Weights of a small transformer language model.
Size: 10 layers, 5 heads of 32, MLP 1280 squared ReLU, vocabulary 8192, 27.3M parameters.
Architecture: no biases in attention or MLP, untied embeddings, normalized queries and keys, normalized values, value embeddings, a smear gate.
Training: a variant of Muon for these matrices, 6611 steps.
Each number is 128 + 32 x the weight over the matrix's rms, rounded and kept within 0 to 255. Layers, rows and columns count from 0. Numbers have three digits each.

# up: layer 3 MLP up, 1280x320, rms 0.137, rows 259-301, columns 160-319
# down: layer 3 MLP down (transposed), 1280x320, rms 0.0702, rows 259-300, columns 160-319
up259:130121108171118103090188130074160161148130129135142085163186142121170111113103068183180115132136126126096122061172157090096089086107109135076102148073117070134084134097152147121039128054155143102182086186116159187126176099173143188104056139111158167107081109145157165110151158083118071101168089114151142142155086134125115153173047132107073068191153168053151142129091141140104085133111102100144043138157136085110135086168196196125145128140147121057076129135088166195168124084086124
down259:135110131172135190085089121120105076100087102108193152190132171170160117159173064129132088167149138157117067144145067103101109149128118120068133060124206117108173152123121057151101112118174102102097145119045131173178134152151173138163023149212129111141132103167100164112121161117116115156173128106142123136162159088163151133121146158163090150206081153068160110105109117084115118126048157126184099146138096192102114108136125137120100103108062123077051172126144126089126180101094126
up260:094128136195176105143171161084160114099169107165164186126167135176116147191139111165102095122094181080118148165121104123152096147117104192085108131141130120109103132176135115148108161144091165088123137039092136152098099157069095068193164153123106133110093146075108080138122103164164138126133088088176185124066129125183119160143114081113081063168125167109120162172112071099114080171126123166128145132110072011053080124167113173099115111148114101081101098118077162175082090076123094
down260:059129148124150123071202130075179150133107160117122061138168183202132128215144134160057151166119156132154181157107148115133087141110105180041135088132108075103125195181186187085119033163059142086147137078141120121133028114128081133083182161149120154071109186093181118158127066187106044161139125171120136124116132138145174107128130142151114135128173067088128158114119085121091083128194168142107171138153072111160083149133091171151102157134152074152139112098131138148076144159102107
up261:116161156113090134117176110152150093109124145171111130118129183103150079137101109148122144144174097114094107123094137100151176159077173164133172153125118186144092106168114102083084122157159112141163138141072140159161123093101091113134078116094159119130162144106148114132128129180112103113122175134135171080114113067198134177161107163124144054142086103113134122083129086124130140170119090106150124198076125166087100109094125178069087120124174172186140106144109090074152087143109137
down261:132102170144160167092110101131074145104082179136139140094125083128125146126144119104104114125098127125138098147149155191106142098147132140105120096140130142097135102105151100133148119140145153144150174107104140139153102124101083108153105114140154126099111151118094150123120184107124136180089145121133127172156142079155195079145131168142184156096060121093131120148077156071128157104142128174130110111132153205138164098179123144109118109053139106096152145100128161129141127117138144
up262:181108074136147166089116145137103137152081134113086145159078046172123069160132109085148207130135126098171115085052138080108109151112085155123167143095118045132132110042136146175152177146105139104123202142128188196166143153143132137096163108100163139050159134152149094152137134162182132120132170086152123118123159079156144167121163107180161146135087070077105104145093132119115144141094079138098112077104153101168172104172142165131058084134071130104164058088084135140055125109074086
down262:148154144156144138166156155181110083153139156129098123107130090145132151167141103136170112131126182130134165134191093153090131157076157120092159162135123154115145131160070160177185108156100157160117139127087118177115098174130074093155149138116075179111193167117178150125086127035176137052152159092093137150126192079184097111146177112102121109116119095109141160120145150118134122145156108100193145095135177150109081157151148122057183141112066163096112173075133125098090132111127168
up263:109055104107212031071141139163130072172148103159109148073154118157086116170036143149159168141124191137109182153148116172051123214134157116099172034092176127145077116126077166196107124087112138133204035092109084100077153081113214065097145117115140133192241147096113094106097072059074190109096084181105078074222168158209122117105137147162161162068156102141131094110117104171108121213163163152123180114094150146091228100178176073117133160106187117109136138133105135198131196132080126
down263:124106152082159123134175146110132100206131106181097123111153132104159114107157134149122143158133136145127144142142077114123150117143128083108140083021165140084138125115105105173116151110072096135107122126156134145070124104138136118109112106115100119122164095180099120148012116103125179203152129100107159139107115116143154116105116179091155105132040116083138140126129134173086132101130167136139071192113116116155076100161106117118142129089153101160152176070160158156147087136169149
up264:117148124150164117114135113170049127114163122116089083149107115137240147095150095112074091132147127177123118103147132165104131149076253085135181127151094232196134152131106135151174117138136092050134132151084179084096097154089138143193159116123102107113137143098103163089109131160196133082128123129131191188121057170150148105180119126100170081097051121082105104110146095164120125128152127178115176164129161093130130095170113113112164103159096123094127128156175194151083122153121055
down264:114083149119168080116128118151093147109122169086104137179129127132152075106153109121116100143150140122075122138094066119163104107132161147119142118134163164120167126118134114130129150136130143068120151120082105158162128124147108117118130110120111140135143106119111113088110132082093105109144109120146164154102112140135096114156151118100142105114109165156145093167095140167055117123057187129147084096152167137141154083153114129159192112151127099136106149090153149154079130193132138
up265:172104161171153175214168083107132055042163094110129088126080072162129141100125198128152155207166098088062099083140101111110086083097166112101206104161195080153142152106196113151152098105125155039110118111210149160147100168135132061076125096109162105083098110135115108141170078114154107114136122171191132096149175093098061131247096061089160133089163240120162137110141091179166151139164131051140167106104096068141066159136142110117167137093148134176167115110119153192156099106132094
down265:122128124126130135131127133120134128125127132124122118128131127130124125125131126130124122126127131125121125136131129128121127132126132128135131130127122127132125135121134129124129126120123133129128129136129125129130119131135124136123121132127134126133125131123120125142130131128123126129120135124130118133126123124131125127131135122129130136120130125133122126131123136121127120131126123131129127125135132123123132127127126132133128127119132132127134130128134129129132134132130127
up266:159086094130231117153115183107136082121127191160170063100085071133122096158130057155103151156122092120158129145154161138123094132162109160090120109112146145131089104125103155122134174101099153131139115114103122141123154159116134158103152111135158146080148080104187157086103107113048105107141063118158126141154111139129117115102139124111128089068119123170179152155120175114109128144093128213085131142080153147094147136124097147072163169137141229141139152097119168211104137129067142
down266:141048148150121125192072142110148111103061173157100111119138103106159048144080126141059149158105070071164090157190137133145167089076099123124117127172145105181116136125113066142149123136095095106110107149114132111130141071142139127073142168118192092153151139101131151106159112189091108056129104089117132085112117145138187100144091104094090105139150144160178097170144187154125100136108000173045172107158191131147199064073136129132099138072166115154141105091149154149075192179170070
up267:163116131105150176135143076077139129057134151099092128106111079149123066149127143112165110182105121141128175110173114097117130141122145113160118167123182110134111167101149148101130105117154108127176172095137111170077203147127094125136120133076165113127080158141095115095132107134153130120148117126113104109116167148158081196110120112120127167112134108068119172195149143172148135139056145109142143141117128166117119176085100106191096071105155131087134155148094129173125104107120114
down267:140141135142111159109119123148094116140140121141111143113084132123112161147102153150135039135124118108126099096129144104146092105107127143144150062107115124173109072152127138134156140059114139115209131124112164190110158146119134181167085173191144106142151096136108089151150129158132155150135116150126106133144150112126076136094126107172132116103142096172167138087119125171160119087103135119168160092112121169159096060166131174172144117119134144122131140154122135058129107145099127
up268:079162112083124154083133115095154128141081184146148166132170064141103098177104158165159060131134126156135169194192138176031127098133109129130158084120134140075136059086104134159056088067121077111126108144164169140083134104128103088125145092128188124125086119108121156110095102098137187138120172170134135120111147116149203110126142103101152112132175159100118120182100078122109092103094122159152124084095096116103125180111064104094116156182193158120124129122141116112104124146174196
down268:124157139112097108161116142158117153128131172152103121124150171133148099163128046147097167141123137113092091103118104143110184066108142111092150108101163123116146075119133128157191102143154102151127169169139098174116112092104115145104118123119136127115123136135134121181100126056076128111111123109126111108166147101129126171162163072179199124144157122132140138115116135140110099126147161087127152162133089138176143088191143137138151114129124121133131125128158109108104138155154122
up269:150099129132118144098118125127074116169170125124076099058099156146137142187144194102144126124116154095112157134156138102112061073100150052148104135185143105164097122116166151092100141110163125167055101119185134096164119105143092154106057098087137145133158120096105145166077125179167122181139112113097098114100152131064121145145122115154126144086132144115163159096106123095201099175099121153114144120107154115154098095120156164063123093101121099181186067121133129115111151144199161
down269:148110102141114193178043108135131149144159092140140107047196163153145124139132165119151110104100174075105205098191096235159079132107130119132086160167113172111084085110163163054110157151113106085097134099040157175149084121171122170177114131126093149104193158158074130075078130114100145149099134105112098101132126164063125128175086162133131161090162058070134154167143195061119070126112101118150174169129129155170128065145145106118087183148170084090205082147134131107050188133169185
up270:132108151149095110148164134144114088145153122112099082114145156095136071128146068114089092183137098126129153141109103154134143172136127122145127127063128156124103151114148131113154083107129127140077084136129127075078140181118171132124086101126176197151135129146162125151067123118144086153120086082160216118106152116128128136163144120157102147178133143104164181142138143124141131112102160117099157086158139079132127088064137107120067112183144119101152115166063085100129150092108098
down270:081119094126125097123163132088131100142145134070136142129088174147123088142152126134101134190106164106206145138090150106126084105092149167148117148102139149146111115137103151097108115114147147134101106129083190135129121124123100194130145166183125206143074153205134096171114146119077061128145080114116180205124132141098110099102126103152067154163116123098105114131167132163133130082128165136134122123130173151152114105072123137135125138215174116093143113112108099100073078169080152
up271:134061071108058167152156119151147098157083119077154095153148148162144093163093161030158121136176160091109170139132184105115189104105045075138144140102144148118124079180124167149110161137120164123086142116107108122143161073115152106078082121107097129143204102100103191042112116141127036147180099134130096033124135167160129156197113190164106111179118137186147131059093146192105174124128132110130098157169054137137104202104169149114073174089105155093118165130111127115091154106122158
down271:092039125041100171135158064157128030107180152099143152144209133097175117127022136108109160116157164173096156162110084151184126050070065088213154135117079095120188103099160149136140191125087076095087097076182142166072099110149138088119134165126121149124140097114095152146183156131184045097149172060096126075159155152149174070167103154096100146095133194187189119128142155156107192134141161109133091060141098146136087124068167110081155063151142164131135107142072152065084180101129096
up272:156130119107156123114164166145161091170098132058164177096153096153094111089092082099069153122102126075102124111158083122125113102186107147105143128143116131089143103151132170170169107117136116198074171133158103081092128088128104132091077094107132104099144078149062141117098127116078126125129135138136158111137161117137133127168123075100155156154082110182105067118082147171130076098143158111144121108146169173069101137127124131098168110153129138034132112147126146157069100140115181
down272:085107191124132131132122167074037152145131141131110139108171165114150118092165099124128146167101159108170140122170121143113071098107156136120085060143166134114097132132186114094176133121132100125188153144124115099152100144149124107124061145155071087110119116159140100123177120082069126190120120132129159132115177116106131123150121181105094121149155187115127143148142193155081170123105157132135085044137221157119163087163134119142068117145159136104136137220133117162095139157145137
up273:146140103213174112186086078150130170203169112106172158155178110161130141102119165144134164069156081133122097168124155097123184218132128058213136095083145098072020167125086107121042173111121155080166065129187146179057114160217038114146050142036066221046162138075160080068078128108143059095118036176205151156199176048144173207138159124198092098100170073121036098030119139146101091130119140106140135116164031128165170142106084202135153173075240137104130134119083129115244101140149216
down273:134137133131124123130125122131125135131127130124124131131126131135126128126128127126131129132132126128126129129117135125125123122130124125130137128121124120140125122127128137130125129126130129139129128125131125125126125129128128132124124129132129129129131124130126130119135127132126131129129136132128125124130123131127131130130135124131125131133131127126122128126123133128134120125119124128131129127131122128128130128132132126130126128131121136120132125129131140132127124130128129
up274:090116097090177138094108136218080071132126114087121114115141108175148171126093167094164140129200098130138080094192110133160107136134147146058118135125132102124123083155167128119125081060093118168125161094119165084131133175106169116112098179113118159167141194091118155139067118135068085083125132146124147149100125154139164108099189147085104149189155090121105111076089076132050144145119138099146114137130139123085153115086148145136120128118172167109152118149130150195121112119104135
down274:097134167139190094152145151080121144114136117111117115080154081175118096165119155143131163108097160102147104139163124198170159116103130119120111164149171124149127168187117115167137079072115107165110136103128100071093138114119137116086106158123143168128116111129100089105150149125214115105110109118090121118072130131081135088117146151123109089141106077163122096143160125159168076104069060068147124161112136109157178163153117133159129114146127139154119157154144170143106112154133050
up275:197155089158028198171134152120130145115107104125108095174077117091060123124077071105140112075143155094087151142171092095153128114116137063169117097149143166122150111097097144068126135095120107096109093101122104088099104123113120159067134105145155148108112059161071144131086159177158157048208095063164147146125112096098148214189159072163098046135125195110100165110118142160170085170130118086146130172176140092148111108120194147153134154109123104128191073155061101149076183149161137
down275:134141154122178152149104108155152143082061131113213121128113148124105126123144067087186078121080124099107143164129085150114137116124078125154088109127134117132144085112175131108130155129151135104147120117127127177166119108121128137104195098189136020128118119135130175137136117111158145105125059112098175153174128103070122175123059114146119113061112176113134144136127084148161079171142125146155124108138114173114129122119094121115100171088128129118173120128123086092097152107121155
up276:120142121048043119154148146098129160052135124125144142124177137138097119143055192052141125049126165204128122134152161171167125141149091187087115205089112161154101179179188069132117155155108157132113063056137116190134097086109060097160124181165118111101109117134110091124154099142126157100196108109110140097128172086104123118081116128110133145148183158091152155125110125056124212112153170063153119150063145165099146140134110200126135165149140080158100090109131207097159074133078101
down276:132113103122118144133166134105167133105120119117116156123101153124118088079143143141143159101082134166174145150111137124095144109127066092115121101097111115139166128117123157144097175146095132116149115100128145092137116148137143088183145158160121095169133085160110100171154098216097127149162124135130136143110130135206139114115142119086123178149122073123131129179113163120128140121106115125104070146130122141118167101095144122148117128114126102127154112128098160118187108148122071
up277:123167099137089140098082175211121120121167066111145131140103134190145095119109126095116148183103063096162128135127130081120091106154144118118137160083122145167100100074143102146079123128145111119150069121128127124118187190162225139131245180144093082097096109143148217094104049139140102180104110117101179131091189206167123137120122156135154173132138126116090186142139131171122138117056078117146174122157081131113096058182168095137108094159091189112155111154151136153130108124206143
down277:104117141160116104159140108128147119080099127109109140087181107116121176146088136128154118142159109110120111159148113085179127125218131131146126050133129114152125113096157117138124132116110169141112090129126120125126147140117142162110144110133139137088143104138134128113126136126110117130169088130128113120117054195143098135120128134101141119145168100121163098101123151133122089137143104162143134137132148141147129162127080157125153130113109150151115132152165109121157158099147144
up278:154135096147094188139126145177152179204063145096150106146145140110171085185143154047135110163114140119155125101151165098075068135108146166167208138086139147067098121159194170072112116164169178066110092110169101118122091167177166076146102146155103170166148057121106144082117120116168087164135126175158066111147157181107130135103154087076127140098128160137134121103110131145090184107154125156153140083135116120094120127081162093125130132116135138185123183128163097146148079110164185
down278:157202153137095119101142154129169180151138137075120122078136108090131176120133086230161135167120187083162111136161115214114118185121120071142139158120214141158071125163191068143126106097128135137089116140195130168158176148143132116152134078131124137110097102107101139133156131081130105176085141114135084129150129118117134106130144139111123052147113115117127118123037093143087180060165151160171143064121075078107125163088105109128199104092176121072099116100132105080134101115180114
up279:085140094127169148102073200144121166152082152169197130099139201101162144145091077151146075147096093132087120088121106112119194132138126128111173103078117128109101148107202136088134103130123100170095132119132091099089155129122117170137184149161131137117126138172115144082089036225093194140099105091155183116141191117134110147121128134162053209187102167060099106146206104162135081132115150151098162107165131106130130132108130121141145065162144111170111167100175086108079149143070103
down279:178158083107125132148092056197157115121123170118072086154093117130163129156185095162166145153232088136099129103181138121153150110134122129117159035122145132164039147184104127131151133132125122133128081175105085117129190173095121123105121086140104101141126162087100155093127114139162245137148120103064202145159108097109081103160151136083171133142150152115088163110129131141167074184148103112101099114138144136170150183125187090116133089125097129087132174168101176116099085120162097
up280:092130172187123142135117119157147109150171081086109094102130117111095090122130185203185110097165092096115081083136107147158116101151151097145133116132162077090079130131079106117130152125164115144104118077163193120136130063142127107113185129139109103116182188117185111096112138140171162132117118189083127107139168119098089108159131137087122145093156138107096184075150100085164089078070073123182093104135064103175076105141152186144086071117098160152130136123200121110078158147129163
down280:100087106105111101145106134138148110084115159135139130099149157137122128082118137133157130116106166132140138098111149146123127123151134116126162153140111135121123131117144100133161147106113178179170132140076154144117167071125106092137137128082188138172109147135154142128145161149148121112115140103091158134141200143185133122116138186132105101092115169109117169143145157114111117147120139131128108151117099124133125167124110103114116141136134111078122119129085120160105160127110107
up281:115163100113143137102148129069121169114153118126094157144108126100105130084167102059099161149115131169092168076127140092124104038116124143169127049105161092136170117123067090141127071058108114210047133115075154150093086142050198134195157107113106207135111152135136102147108172068148131162134163123147100122104149164144108133083129167117119174118078150182105118104117093161225105126161058134151159133124132108113140139126025123185118169081111156126144109198123180096052118147155121
down281:167136120115123117156133111119107149128176129147135125122114156126124120152166138139150124115091152106176108134127126153116154100115114130117115118140111145128112145101130119107120135168114127138145132096119109095125082106106114166138180121089136112102133119138118154120126149127139153146156140131132112162168106148116123137122166105120130111108099171130124135153116082160092110155123105098116087127139161134148141078116161082096091112144158158096101111121132126158165120105116133
up282:127139115123156108100185117147170143113142054091146139138147086093100158066166132115104141188107141144197161140182203108096145130064167107122121128164102126114140167126151121113130109195113192175114119182182145095125142121156077166097133145170125128098109079140145158120134082135050165120136127111179112077177151035105122129122146140149167157146111078105069146151153148091096116129093127152132193079161123159133111120127187071130106122086122122115155093084152119079091086131156162
down282:124129191175136023081151120101140168110111087139100101163132177156173136103163115138226149130119137124137167161103157103072191138093122122145170160081109175031197097144128228062094059180070078143000131142191084117217128170053129209045141145150163124105107089142136150139112139176083071153178125118175199100117118114094145136164162141167101135161085068058141214153131131087080149113077185143098149077145165139137077177151112045131079135023068103101101114173193104046068071130109100
up283:109154119071114091119160133129154148110155146134104113091158106127142111113114145151165130142139104089108108151125146134142114066129167132114135108120131124145113183124112118108111125106107161141136196110145108154160122130102129129158123135160098156094140139162131131093118119140111138116116081153111177119084145118116160146126116073138184173153110165133134112136181094146176154143142105148131154140109109112139125125144125135137103132127099143091124123127128102175178062167144146
down283:125104073002068221138081070071104096162104176097161195163059122115154125147094145215137082118089126170144141119111140083114172086156093125119058197122172129059149168080202193130137174084101157085090241152118132065168123154137145105186137093148129104161238079124102075154155116145162086150145148136104160112115026141090132154129028188139112134173126174137104131125147107078172077134086071138132158148089183144103133091131078166165168171086144138095151120189181093140184032093196173
up284:152126137106118122063115146150128127075204138113127182175108143096107154094113126107135172120067137147087110114150129096054138096131121183126085139234141120136081133085130199144076152116101190150171118078187094183097105119125124126082149103131120135077108127104137131120146152116177103165106152175143124070093123110093172142100083135122096161137212122126213120153087138092152137064140161160124118093109174146118166183108110158175171131113180139176150084142115118157141133121147071
down284:092110154175101087145137115112081141144105105168117147149135088126124145128151133138132129113100148164106097154112110112118109133158130164124089146105174136114097150126137108110116154117157144153139125151121111141127183145157111173121158162121115156100155113153059126136121097156076137110165100107139151181108118152083145148122121136097107157151184107109096126123142094133162149101141100098125116137139122138120126122141150158146148160145143142131120149126153144046096147141131094
up285:069161111101144112153065154191178137116130141170130086188106195114152098118073158129144136126164121077133084056144120117073102139068144163191124176120068158123141118136127122089072103169146166156171151094120180106120128128158072104108089125098141113141152123122106088138064128168161125120147110112126128100130087104130117086078103130139139091104140158123141093079108057112112132124116148039131191127107122120115154138181179154157117118157135125140163104141140139098093073113186149
down285:086132101136139130172135096059124158059101159194061101114143113156180095105134105079126147121116139117136108065111123096066093197137156210055059157150162106205147181143143072149177109189075077128130103136102083137142111105116078146070056157162155133171107104150108168127106105128169119192130092131117066113130136071168093087255117164163098119109138119109089140155148150123066156118200183124118146136102074151085140067138125092136214127110128110068146159142097097101161079122180133
up286:194156132119155178164147118143115180079194124129182118057175086136126059123141137138167128152191135111080099112132174146143175164157067094101132121206119128069082131107114121199082066108140136066095163088149125153110130147063039123087127120118122167137044144156084101142101128121138130127124043109198093107117162112094151121175092105147104109103184120120143138109169126146153220178080098114128197100137170075115091157108145112114148164114145093152094095098135144127159151122138094
down286:136127139135124124124139124123128118122123122133127126133132131132135132126123126133129140122125123129132139130127123134134118133128132133127127120121126128131123133131131125130122140121128129136125144127122133136130127125136132126129128130116133134122133128131128122128124127121126126132136138126138128128132121124118123115120139128127132125124133124121130134130115129121117128136139124125122129133137128131144131125135139137138124130133123118133133133135126133122124122132130122
up287:104123119123146106128103145113142087160118179070144126170114132110156148084112199082158125149115137083126126108093126147125105134111184112137190107134091058181198177109187101153114136154092082119093127103159171152113130129147138173140107132152148170143094150056163132174116130087153081130111102077089141105148132112125179162139121068118135127097075176047120112145118155133163113180170128151150166132080087122146092061096169136153122151143099131092136117130119120128128085201156119
down287:120109172095099129093184143106115122142148093159100094158122120122162120128135148180205105098133158095100132184139125153101148103070135134150143125143157159154167145121137126183118164157102071095140106087123060106127125152085102169131147150146073131162125117125092134126124103098121102129123088154168173102124113097138103125150131124097132128057130098080082083119086167099138089119132145112107103125132142126151140123097150095141098153148109103173110117133183127098161161104182124
up288:145134176138074148198096149168181143135096149149164125156107100125096108139119114144120185117110139146154128094128136147080129092157059151168143173129117108161120098151156115153113091125145157178082155172137105126142108123131117118107132121089103168177098105101166097086094182101137117088103084123095128197118165144082133209169134126135174127149152092144067075114208147106129117095095066131126146119081178113136090140107139119152180072144110176128116112121156190164101131129142116
down288:129102130145136102112132147154167096220148075145164129098067102116160121149099128164178107103164140060157109086115083142164064159224160124154128101154208072082101103117064127143144146186179133157077121162096110183172038140149134133170098222116091144145111187054162107084121126029116106087105126129106046168125091100064086104101227122153104080184151128208169041163143148103163122098204162143113188133092171102156199122107165200139179100120084119157166131198143112180030086039180140
up289:160129116147099108109193146107133163163151150137153128205166136131113227148115105135142120168103203128141097106164088141137131113157074105117144073085131122159137113128167169118124119113101092119121021100186133132104153114197202085074133184153139118173147120169200187126127132138111080168135104145085086112133161123170153142169134081097077198168100100135128137156172104157120155166113062147118098063141088189170144146105180106116178109114242131133122117116154121089123108077165163
down289:131150084105120159128143090159126088164156153171130071135112131117110183122121126182127133159128150153113175119133141120187136108162103089126150062120137140140120163150191135175104123107120060161140125105117162145154109104058153112123177143179125130131112123113132145125113137119161120160168097076120126150141137173110097137106131135090125120136162158156126146172131080189112111143105153132123161121137134153134149129107119083149104102111150132143121138143070140108129110088152137
up290:095202103098147092163173052084105192143080165145101143136189153165140197114173111189063115156111150106244074117113134201194154188152133037246151161051123106085082076160186041136065144156077161125081149092180107109038211086092133116255161150142075114122121073095108145042155141096120138164123144112155155169184206089069106094100093160140158158148103125165073092168106194172123187171139121106119077252097113166082094102154088129079141169103127146102102115124162211074000130099078112
down290:124161082046129156236000184172094232124120161237144171152121185084131106098255080133089108115155138229176069130118181204130103137196020138190147136190045089131124161178153067112068085145132094082129255111188129122090197034199071160232123155159158114165245069000079175109048163062165135135066092102255160236006156084056044097158245139179207132182136113106118090168031255055111163168059122106241051119093188151239208118060005167106106064172132204157193100161222089092041097155128131
up291:128170178154196070094068226117177124102118096115092122082112111119147155091111130089131140101142137100158150122137133156123099173147099111114115173117143142114161122147168168160143186144151142106103091152125184149137127109103136172113120087077132114123157182151179115154150136133149137149155141136148164089114151149131140124143156067106140130147087100080086114149105144074138135114155085097174116185118104115125168175122081093082170106138157171119093170086135104161137159152145154
down291:131157140155159162123139100076137095140122148156194154151088132107146121149187119127141105193134157119173119104144081139170148109106172156117139090092130151112089089130106129115163106157170131171052129124154167118138151122092107111152120101160118154143109148121185173118141130060080131137147098141125149161164138128157189143074164118157158113120144136162097112155129124146156098114141172139111096093169139096164087115130163117135128111116130104122094136166128099094162157144112109
up292:094097079156139143111161126094191146137096141183116058129130143122141170117129110087114172126142087141120111125158131123121182143060132125141134111150168155103127165111141083149157136097133131128146115169117077097171157103104108102140125125152108153105138061119096150097122125133113133140111113146155075143161156170158142073114099132128107119111124159141052116150129066119094057144131121120124135173134140104092127155176140160141177127091164114132228097100119103082131112095178129
down292:095169152121133100153091091110180100107122128153131086136116138123133152101136116134133126151128106103200085174112137121179163165140132096098075117107111126127119166140168141121140141127157131112154101116082123126174183117129165113086122125163112071077131126159209107195151080192067114115096169089104155152042101138090143113128109122137171194192119119156101150158128139147094100145102150140154136158138098171085123158110133102138068083106149091120135150114134174106133077126157011
up293:208107081189127120151165156093118179126168127146133136115179202114141108098123124080113094102204110115143155073086166092119157124140122117122184112119116104078129165144095110181113159168064140121126135162137138051087136162152134057113085130101097169151207151115113161168079188117119124093170059155163111102068138127144082129147111183090146113112150168152178089095115189155095166088183083117178118146124105156120137135152112129104094127134132127063194016096121096099148158080145111
down293:124139139132132125117132130132135130130123130133119119122138131128129136131131113129137126121133119124127124130118130122129126105134124136143126137138130130143135128134115128120125123125121133134132130135137128134131118110127123127138138138141131138119125123130129113136124140125134127117129128120129126122132121131134131127132146129125127127121130133121129130137130119130128136126135131132137121137126134120099122136126126123128127127128139118126124141128134126126120138123128110
up294:159097196065067080132136127165157111048130165116156137122105168057137104095113110143182098091193103146121164176167187087180112090150089169103108167176117152149121163097130091156104132085186150071051157150124101168139134111133102110162119079049114065115089135127129089136153155112102119153145141141177175169102143121111106118117126177143126122184146139148135186132168128131104134103116056113162090105095093091109099139099162049155130140113148119132151142104069190134121126165169115
down294:183156101073157152146108128168172100119161169163155160133092085065114164165087109142154118092068157139124169150176224127112103138163128077177160127134129184146098112148147071114120142125141059051161102126171085134090099112119092144101165117084172117078070106120044130124108079163123156037135119116150141174120106133140131130097069112106166135108146159131174162110080158132131155100049100080145127131113186125128113134126133129045210183124076160086110160176152184157047123134138133
up295:135115138108066135136106132111102150164188153124154142115120119097102176132171134137123072118192142164093134102147153115138128098135130093096153171161079153090112125123134121151172101104141115192096134089156126099099128118130115148071160126165113100132101119148080143105135127124167129113115147177092110190054170193124157126123073081103198153100088100150129116129146169093145093131122088151139158137115136122131156134131146143126130071119089153112139093146142161170135128073072154
down295:097127086160150115136120145137121110157193154115127121107125159121117187160169123098112132153138169089105143095114125148128122126132161060147083169163117093071165133135115147127142114139171073126122100106073155165179077089111117111167146101183143098150131158116089125081104102139102086098136155135119112119070155137204126127100156130114163184159140089119141148176115093141095122085099180129116169180189159175123096052059096104145121105095093128107145132146119119106163104145164119
up296:190135131153148094101138179151134087048076111158114088105098035128140197105086093131130120132125121126108145163139134104125112116157070119090155134084127122090094161094134127104130120089121090134132124131060113154137130060150096121127112126142121150163100165144096143186212154173117154139152097101101157128129113121146119116199134126088154108148147157202134145130110120121146156167078184169113171171126149114140109130115120127116140117111158111157160140156172195187137126156141166
down296:122139143181111140105185118090148160136165129180156177116136144133201170094178180151123133111079145122145148094143106108144129158150083125123105133135147108104176121151121143121176159104171101078153134128169161142101117092115125095138142142161138137166141130139097093145085102137055135153139130136095116120059098162159138098125102136181143124120178124154152164084077122125118142123117112167087179145162128119112091158144083113131119139111121049157137082157173137098133148177089123
up297:099148091097187147176114135140125140117126133183151145135104106103148149149112121187150120085084114130130145129083125128106067095131100133099151162199067144088091126044152152138154159127126155087079117141137156111156136104151164148145106111132073126107113158136187163160108102098109111122164125113132090098098171094149124107144183091125102122152184115103155162147116146088101129093192162184104130098101137124137138140138102104096123150155137102153086123098072142132126184109098137
down297:124208080107000195125169090105117147115194126190154102159164133119150119084166187116125126015119118149168130100138076150067033094074180110188108157076172127025112144151164086072180037143161082191135197051086144126063170163097219155131180087106113105149089153105107177073162132111104067140193150100131110072124191198146155145186127172135092055159205110096044150100173123117135128065227184215057150122164187168130147126131093106117144247095088092208086179113099154155102101077129142
up298:169083170146145133077128153112128156173124143097131136175121113154156108130183119116171112075131164113117143093121137149129125104108113135091129136162188129121139132119153084127101166111099149068091123129101166090141114096086096088134169155172079159095133145188089087104096132094141101129168170131153161112104148113154098116173108135105122096175135093113112187117153194196159088130078124144082108059108143063161133171165127143113165153094149159191122102089138099144116158126156094
down298:106150123092118103102105099141124091126115160158167148133061083094106151139172110105185169153111089138148175134151124162135150137132163178154115103153131123113134087087090110115124176145092096107097134132145093130136165166065144112123093114103084114077213181124158055161048145072149097145120159098082138185151151092165165115111123122130157089164094122106165151136109105083053082182132143089162123090140127105184017103116118104097193140141064145122174108095167093130104128125145159
up299:145111192099184100095125152073208073131085127128163092131160149137102099156123122120147148096104141149108121125138164140121137140145162149175130147129083074104109140182077165149110179143114138076149126180116124096132142107105092115058124117132115105117096123147145113116158123133128076160164128127082166086053068107171164102115109086151160100162106129112124118129144150101152116144112102139151200210125109102097100182198094136120106122150110116100143172153119144076098088098076136
down299:106090161122132113094125190093072067093121126108145128136073123119137145128134110177141163076103195175116119131090135130124142111116124125141091161099138124105120068134105122131111168142142131090100122187169113122145195211083079135144133139127134118141150126122169088098152146126107080217092135146102071128121112123135165114082117159144093096095150135142163163091123132124075133122194108115049119098156075173103156145143132176143133119177155127112088132143209085089111127161133095
up300:127193115099127152065126132155135109103114123064088084122088105089094130096110103093155138138159123147141129114137161155111200080137154128133128105114133110145147091097089080114160155131122103103105132158069147109126125132141126103133135137137107093176106138112102113111125124136139142178139201123111148131126170110099132098125138114118186145181128131105181130149144149121108116139110148100161105124103148168172156155175119149073147106160159125183098133141104090062116121166102160
down300:063174149145082159018158134174126065123127155119122102088210100157089107108099064072108176123119177136148110177130203145105138138096159121102132135124146125127104142148078145150142113135136154149111131100078132148184072152076118144109127193109094092143144137113141172135149121171143175140048171133104148033087118200111136076127191202111143116192125073146168104025190127088144086168159096145099136051163151132111154117197155168053123223179109149180103102121114125100114072151131079
up301:102096099078162150125105119107139090145084086125184135069101108160095141137078090100180126142154127111129108108091139115184140171113137066107147205102061104139095138105106092144126061159110119201100120123103110121163161199168106160063118121230108144151097138206100155141159127108126135080098124113103139090128056082116128122177069143178119112142135108121145153123079105104098110123120094114177088090139116152089128109094101075134093195186179146165077109157072148131116153105123100